python train.py --n_layer=9 --n_kv_head=1 --head_dim=64 --vocab_size=512 --activation="reglu" --qk_norm=true --init="trunc" --init_std_o=0.0 --init_std_up=0.0489 --lr=0.01 --decay_fraction=0.79 --final_lr_fraction=0.05 --batch_tokens=[8192, 16384, 24576]
Each number is 128 + 32 x the weight over its row's rms, rounded and kept within 0 to 255. Layers, rows and columns count from 0. The size above them is the row's rms in percent of the matrix's.

# layer 2 MLP down, 96x320, rms 0.356, rows 43-95, columns 64-127
size [ 98 104 105 101  92 103  97  93  99  97  98 105  98  98 104 101  91 107 100  86 106  96 106  97  99 100  98 107 108 106  93 101 104  96 106  94 101  95 101 101  97 103  99  95 103  98  89  93  98  94  98  95 101]
[[165  90 119  95 124 173 114 160 162  62 103 123  92 153 120  55 128 134 140 158 117 124  91 180 142 109 120 126 124  91 188 137 152 144 196  69 153  97  99 129 149  91  64 115 174 128 106  78  94 104 152 118 108 184 155 130  64 185 151 131 159 185 146 143]
 [ 86 151 171 135 113 145 131  89 193 154 140 166 185 139 169 135 111  98 129 118 128 108 163 134 173 168  63 120 166  83 154  68  66  78 130 126 154 170 175  59 121 101  82 106 120 148 117 170 137 210  87 169 162 182 139 103 111 150 182 133 183 162 156 176]
 [194 156 104 182 152 109  94  80 128  70 120 129  75 143 133 120 123 143 148 113 116 138  88 126 159 184 138 130 127 149 121 136 118 126 109 102  93 162 119 220 100 111 183 112  77  87 107 139 112 139 143  86  74  74 144  92 133 148 137 114 166 152 156 182]
 [158 109 119  95 105 122 109 130 224  82 147 131 141 125  91 129 165 178 155 121 144  83 133 193 124 144 121 145 142 152 108 170  94 132  98 135 142 103 133 175 151 137 143 129 111 137 117 114 187  75 158  98 126 134 139 105 154 107 114 174  83 121 114 173]
 [144  82  77  91 131 151 112 119 117 215  28  99 127 108  96 104 131 176 156 138 118 123 160 178  61 152 109 162 123 131  79 105 134 114 166 105 166 154 136 111 119 117  91  96 124 149 151 129 200 132  96 110  78  98  63 176 134 110 115  89 129  88 132 149]
 [ 66  99  83 121 126 115 114 133 130 109 114 128 160 176 145 171  85 113 121 156 122 112 163 173 115 156 168  63 112 107 165 133  66 131 148 158  91 101 173 115  95 122 173  66  75 164 123 186   8 124 122 153 139 125 152 176  92 139 143 126  94  97 109 118]
 [152 120 127 109 167  70 164 138 146  90 160 108 146 119 136  91  88 138 131 135 129 116  83 134 107 137 132 120 135 156 112 133  93 110 106 126 129 127 187  82 102 108 150 171 112 151 118 139 120 178 138 118 155 105  93 121 132  98 211 104 122 125 137 174]
 [156 131  97 165 121  91 110 112  92 129 135  95 157 181 121 163 146  97 128 158 126 123 153 131 114  89 148  30 109 116 208 115 120 147  97 159 111 154 158 121 113 150 161 141 187 143 123 185 135 151 162 206 151 107  89 159 166 162 102 119 159 130  95 133]
 [117 153 146 115 166  73 126 138 134  97 115 115 133 148 146 128 160  98 150 146 147 179 152 167 129 134 148  66 107 217 153 101 143 169 126 138 152 144  83  98 155 134  79 123 135 108 113 155 137 104 103 180  85 163 125 146  90 179  94 137 171 114 117 145]
 [132 173 178 125 207  75 110 122 120  66 156 119 104 107 175 120 114  87 127  72 111 147 104 135  94 105  97 184 163 185  40 117 125 135 109 117  83 101  93 139 191 103 100 116 138 126  66 119 134 120 152  89 118  98 130 138 204 106  87 128 161  80 147 166]
 [149 114 135  93 171 110 157 108 171 139 150 171  45 141 161 154 172 145 135 110  98 115  99 124 106 194 113 130  98 146 140 177 134 135 132  83 113 105 139  93 176  84 176 127  99 133 128 166  99 199 135 164  91 100 128  77  59  98 124 132 138 136 150 132]
 [186  63 109 116 146  55 115 126 155 176 117 119 151 113 123  96 127 207 111  67  86 128  70 156 123  96  85 106  85  99 220  61 171 144 119 104 177 122 143 162 111  76 102  97 156 139  84  70 112 162 132 152 164 113 140 130 126 134 132 143 117 147 144 126]
 [174 121 190 137 123 113 142 136 114 169 101 155 163 119  98 144 103 136 125 127 140  98 133  89 197  82 109 129 152 112 160 128 120 158 122 167 160  73  63 130 130 117 185 139 117 151 125 135  54 143 187  90  89 138  96 152 118 124 154 118 148 150  74  95]
 [116 158 126 214 142 105 150  96 146 138 147 115 151 128 113 131 123 157 154 154 118 137 147 169  83 153 155 122 113 138 114 126 211 159 195 157 145 177 102 163 148 109 136 187 138 163 163 156 112 139  96 113 105  91 167 111 101 140 127 126 106 158 136 113]
 [ 86  84 120 132 139 131  86 144 142  74 155 134 157  90 124 167 186 176 158 139 149  80 100  92  87 136 117 141  59 153 135 139 109 115  90 150 148 152 151 139 113 125 130 138 105 106 125 104 127 195 198 143 119 161  85 168 119 131 133 135 106 130  91 107]
 [ 67 130 204 146 110  73 153 134 141  84 118 165  92 137 122 122 202  94  99 122 155 154 159 182  81 117 129  98  73 135 148 157 131 179  93 146 143  54 199 125 121 128 112 100 164  87 125 108 198  74  94 120 189 144 161 154 122 146 106 178 133 112 104 160]
 [ 97 118 118 117  83 115  97  85 142  86 116 106 160  92 154 187 169 159 155 160 121 124 151 174 128 158 170 148 146 126 119 121 127 107 132 102  87  97 151 133  52 102 150 135  91  73  85 128  88 156 104 125 148 122  90 145 172 108  98 118  64  91 116  85]
 [123 143 194  87 146 128 117 186 118  84 112 125 175 140 141 152 224 162 147 171 108 109 127 142 173 140 113  90 109 196 165 130 171 187 128  83 112 154 130 174 125  88  94 137 104 147 130 182  89 122 118 156 130 146 123  98 162  89  85 127 148 189 173 134]
 [179 102 136 149 111 135 150 110 135 158 114 102  83 206 152 131 170 113 145 107 108 147 108 166 150 150 123 136 159 120 110 161 171 107 132 167 128 121 142 141 146 114 148 116 150  71  92 169 160  77 149  87  88 143 163 102  77 135 125 107 144 121 120  99]
 [128 116 151 141 125 130  60  60 146  98 159 183 106 131 174 110 118 164 160 157  83 136 117 120 104 118  99 101 103 167 156 127 147 133 119 125  87 124 138 103 124  91 119 107 109 100 133 138 100 119 126 247 132 128 119 143 104 138 162 127 158 126  86 117]
 [107 135 159 100 129 127 180 154  86 134 108  81 100 166  95 138 171 138 120 130 153 117 200 114 168 156 112 121 121 118 179 104  77  91 122 119 106 117 119  84  97 140 174 166 166  91 162 192 136 161 154 109 161 106 111 125 121 148 120 143 108 155 189  87]
 [102 139 111 146 168 122 139 106 144 151 192 168  91 107 153 126 132 151 104  81 132 157 126 164 160 102 105 165 163 134 101 122 146 135 107 158 138 119  75 112 184 193 174 124  82 160  93  88 212 132  48 101 124 168 111 117 139 170 103 179  96  62 114 177]
 [121 195 109 160 175 172 144 137  67 166 170 163 140 108 103 101 134 116 114 169 103 159 146 106 137  94 122 171  93 158 129 120  70  90  84 113 102  82 160 136 122 134  85  90 135 144 155  98 118 173 170 168 115 186 155 127  95  59 119 183  79 154  96  83]
 [192 106  99 132  91 119  60 116 137 126 163  76  83 138 146 147  87 155 127 135  93 149 179  91 142 109 107 127 137  98 146 200  77 137 144 160  79 100 155 157 107 131 180  79  98  98 148 109 143 155 129 111 123 146 112 109 177 103 100 175  60 143 160  86]
 [ 90  63  98 127 167 116 158 216 122  97 106 152  89  87 138 118 138 156 138  96 108 110 144 160 134 108 137  88  59 134 131 156  92 115 136  81 192 161 133 105 107  83 140 131 188  84 124 168  87 137  99 189 176  96 168 141 170  86 172 103 105 117 132  96]
 [192 120 118  33  88 120 163 156  96 140 107 138 140 123  97 114 102 138 123 119  93 120 134 119 133 113 144  93 113 103 145 151  78  86  94 145 111 179 130 150 127 128 103  86 172 154 143 135 150 128  94 127  97 116 146  86 147 110 143 102 142  87  86 145]
 [164 177  90 123 131 176 155  96 187 126 146  78  98 193 169 129 140 109 179 122 131 145  95 176 173 135 148 123 105 168 128 163 158 173  85  66 100 115 115 117 186 152 112 140  90  78 119 155  93 130 155 135 115  25 106 131  91 118 194 132 156 164 119 136]
 [116 111 124  91  92 143  91 110 109 158 134 154 136  82 135 169 134  73  89  95 168 174  70 186 104  90 147 157 138 155 197 106 171 166 142 105  70  84 192 126 140 103 168 103 134  91 146 149 177 103  93  96 152 133 166 140  88 118 146  86 145 171 103 114]
 [100 108 131 125 146 153 144 157 137 114 133 129 150 145 131 128  53 112 127 151  83  86  59 135 104 117 159 118 191  98 103  95 112  93 122 167 133 168  85  76 140 113 131 181 102 138  68  87 114  65 169 150 135 123 166 133 138 144 157 156 112 102  63 155]
 [137 127 181 146 111 133 120 153 168 208 159 125 156 198 120 142 122 150 130 165 198 129 118 109 104  80 187 128 145 118 129 152 159 126 164 152  95 124  59 157 131 141 120 142 160 154 143 128 146 128 165 107 141 137 143 129 139  81  65 139 155 130 151 152]
 [112 113 153  86  83 133 100 109 140 144 154 175  79  81 122 113  74  99 141 134  62 145 130 140 153 118 105 136 122 120 123 115 138  98 122  84 127 143  72  41  91 128 150 113 133 117  60 126 134 132 136 153 154 109  87 116 137  81 139 108 147 163 107 133]
 [109  93 142 177 131 128 120 143 125 151 124 102 142  95 153 116 155 158 106  45 120 104 141 181 147 157 146 171 143 110 101 132 173 122 124 135 165  96 145 123 130  75  86 111 100 100  96 198 129 100 181 158 142  54 111  94  72  98  95 111 121 179 104 157]
 [185 125 157 129 130 117  88 125 173 186 149  83 153 158  74 150 134 124 131 178 164  86 136 164 143 142 141  79  63 151 133 166 153 143 166 120 114 117 149 144 115 140  91 113  42 138 148 157  66 123 134 155 173 135 133 175 104 149 130 137 121 150  83  59]
 [128 117 119 167 110  82 189 132  87 119  96 141  80 142 139 116  79 102 144 184 109 158  94 135  94  87  98 148 125 127 135 131 108 100  98 105 108 126  86 129 183  92  92 161 145 102 131 124 157 156 157 138  97 134 128 121 146 110  94 154  90 146 143 117]
 [107  83 163  53 102  75 122 138 173 122  99 108 165 134 196 125  35 115  61 114 128 107 120 151 120  99 133 111 137 152  75 131 115  87 142  93 102 108 131 129  95 116 113  82 159 114 186 144 127 114 190 121 167  98 164 155 145 129 113 144 124 126 120 151]
 [168 112 112 124 206 192 156 189 102  60 116 143 107 142 152 135  83 143 141 102 146  89 143 110 164 116 139 158 109 137 191  96  96 142 164 142 145 120 141 153 161 110 114 141 135 134 179  81 176 113 134  84 151  70 102  78 129 110  32 101 110 160 173 154]
 [171 132  98 133 137 140 102 176  93 143 109 109 144 103 103 134 126 120  90  39 139 149 128 148 165 133 168 124 188 141  81  81 137 111  60 165  99 102 159  97 114  99 144 152 129 104 167 133 147 123 192 136 189 133 135 124 172 134  51 142 104 122  33 148]
 [124 101 135 118 139  96 113 122  80  85 117  87 156 138 123 148 137  87 167 185 127 110 166 139 178 128 165 135 107  90  78 152 158 152 139 120  76  99  80 161 132 135  72 142  74 190 107 133 106 129 155 138 131 126 119 102 104  93 213 132 131  79 198 117]
 [176 121 126 107 176  76 107 100 136 118 160  91 171 161 132 143  62 126  83 163 168  98  78 122 141  63 144 108 128 108  55  93  92 106 138 110 142 167 104 101 150  71  92 148 142 116 154 135  82 153 146 100 136  64  76 206 111  99 132 136  60  84 156 171]
 [ 86 115 141 175 134 150  85 131  94  89 142 115 146  93 140 147 104  89 140 100  78 111 123 101 132 122 142  89 103 117 143 123 140  95 162 153 181 123 135 123 146 145 174 114  99 119 107  83  89 105 124 137 126 120 135 182 102 123 132 132  84 150 127 106]
 [134 110 172 153 110  98  89 117  78 168  89 128  81 135 133 119 157  91 106 138 139  76  93  99 138 114  90  85 131 142 137 104 108 130 141 168 149  76 135 121 111 132  30 160 117  44 112 176 115 187 134 140 131 114 167 132  90 122 134 142 115 135 136 150]
 [ 89 102 186 207 114 170 172  78 135 133 143 160 119 128 124 163 164  94 163 164 107 151 101 134 137 161 131 136  86 101 123 118  99 145 144  67  88 129 126 138 162 110 138 113 105 123 142 176  71  72 101 130  63  88 133 127  89 184 170 151 175  58  76 112]
 [128 123 152 111 149 140  90 173  91 136 104 168 118 119 131  72 112 116 133 190 117 117 184 128 157 125 130 116 183 101 124 119 113  92 115 147 116 155 178 101  81 164 150 107 122  98 158 168  71  55 179 149 121 148  72 145  89 132 201 111 181 122 171  97]
 [166 125 100 142 122 178 126 142 149 137 131 117 118 103 128 143  99 127 110 126 111 202 135 179 159 135 135 173  92 173 205 151 166 142 138 171 141 168 138 133 150 120 148 106 121 147 130 156 148 136 118 150 169 129  98  54 122  95 143 132 141  59 154 158]
 [145 138 146  98 106 152 147 108  92 150 158 146 130 158  69 157  79 164  93 154 159  64 114 100 159 105 171 120  98  87 159 104 122 102 125 128 129 175 129 116 146 111  97 116 125  95  65 118 131 136 100 156 123 117 139 137 118 171 111  88 165 152 112 112]
 [105 131  84  99 129 152 187  98 160 149 174 168  84 144 116 138  75 110 111 130 167 124 182 149 169 150 146  89 111 154 137 142 112  71 122 183 170 142 141 146 162 120 139 156 124  67 137 136  65 129 138  93 191  93  93 106  66 154 108 140 109  80  94 193]
 [174 107 148 161 159 122  66 140 133 125 121 104 100 130  96 101 133 105 193 170 177 173 120 149 167 108 110 106  88 138 147 149 137 125 181 159 148 139 137  98 107  72 138 193  89 151 164 197 133 154 141  90  98 121 168 105 128 196 136 162 134 102 121 131]
 [ 58 124 100 134 108 152  88 124 112 135 181 159 174 124 101  54 132 109 113 121 198 136 167 108 132 101 119 157 149 136 194 114 173 192 109 147 189 138 124 138  68 133  95 160 131 160  91 100  75 162  70  90 126  87 134 157 131 110 187 120 189 127 140 111]
 [133 161  58 201  49 142 153 114 115  31  98  88 137 146 138 162 188  85 159 142 111 148 145 159 163 195 159 169  79 111 197 105 160 109 126 101 161 141 172 138 161 175 169 158 146 143 111  90 172 109 136 100 109 107  85 144 133 143  83  94 139  98 119 147]
 [175 148 146 109  76 187 184 148 103 104 181 118 179  81 103 160 120 151 142 121 129 145 154  86 131 147 104 135  68 137  75 141 115 137 174 117 139 145 160 123 121 139 154  80 103  89  86 106  93  91 157 107 153  94  85 109 118 150 151 152 132 132 181 165]
 [ 71 136 130 161 140  94 174 161  78 184 159  95 192 159  92 111 147  83 148 127 141 159 169 121 136 112 165 111  97 133 128 133 134 135 138 157 121  99 133 141 126 179 174  82 138  85 150 120 131  72 129 140 113 130 125 174 108 181 136 151 156  88 124 172]
 [119 111 146  47 141 139 125 137  88 116  97 109 109 100  78 126 126 155  97 139 167  98  90 171 141 105  22 114 111 130 164  92 128 160 143   2  94 169 154  73 149 143 163 151 135  97  84 142 150 104 142 127 119  99 188 125 137 157  43 136 131 133 143 154]
 [138 147 246 191  78 129 111 146  88  86 111 112 105 121 101 144 132 108 155 131 143 132 130  87 149  68  84 177 168 135 140 163 106  84 141 166 125  74 158 132 134 170  55  92 177 130 152 151 175 113 106  75 137 131 160 162 128  98 214 105 139 119 125 141]]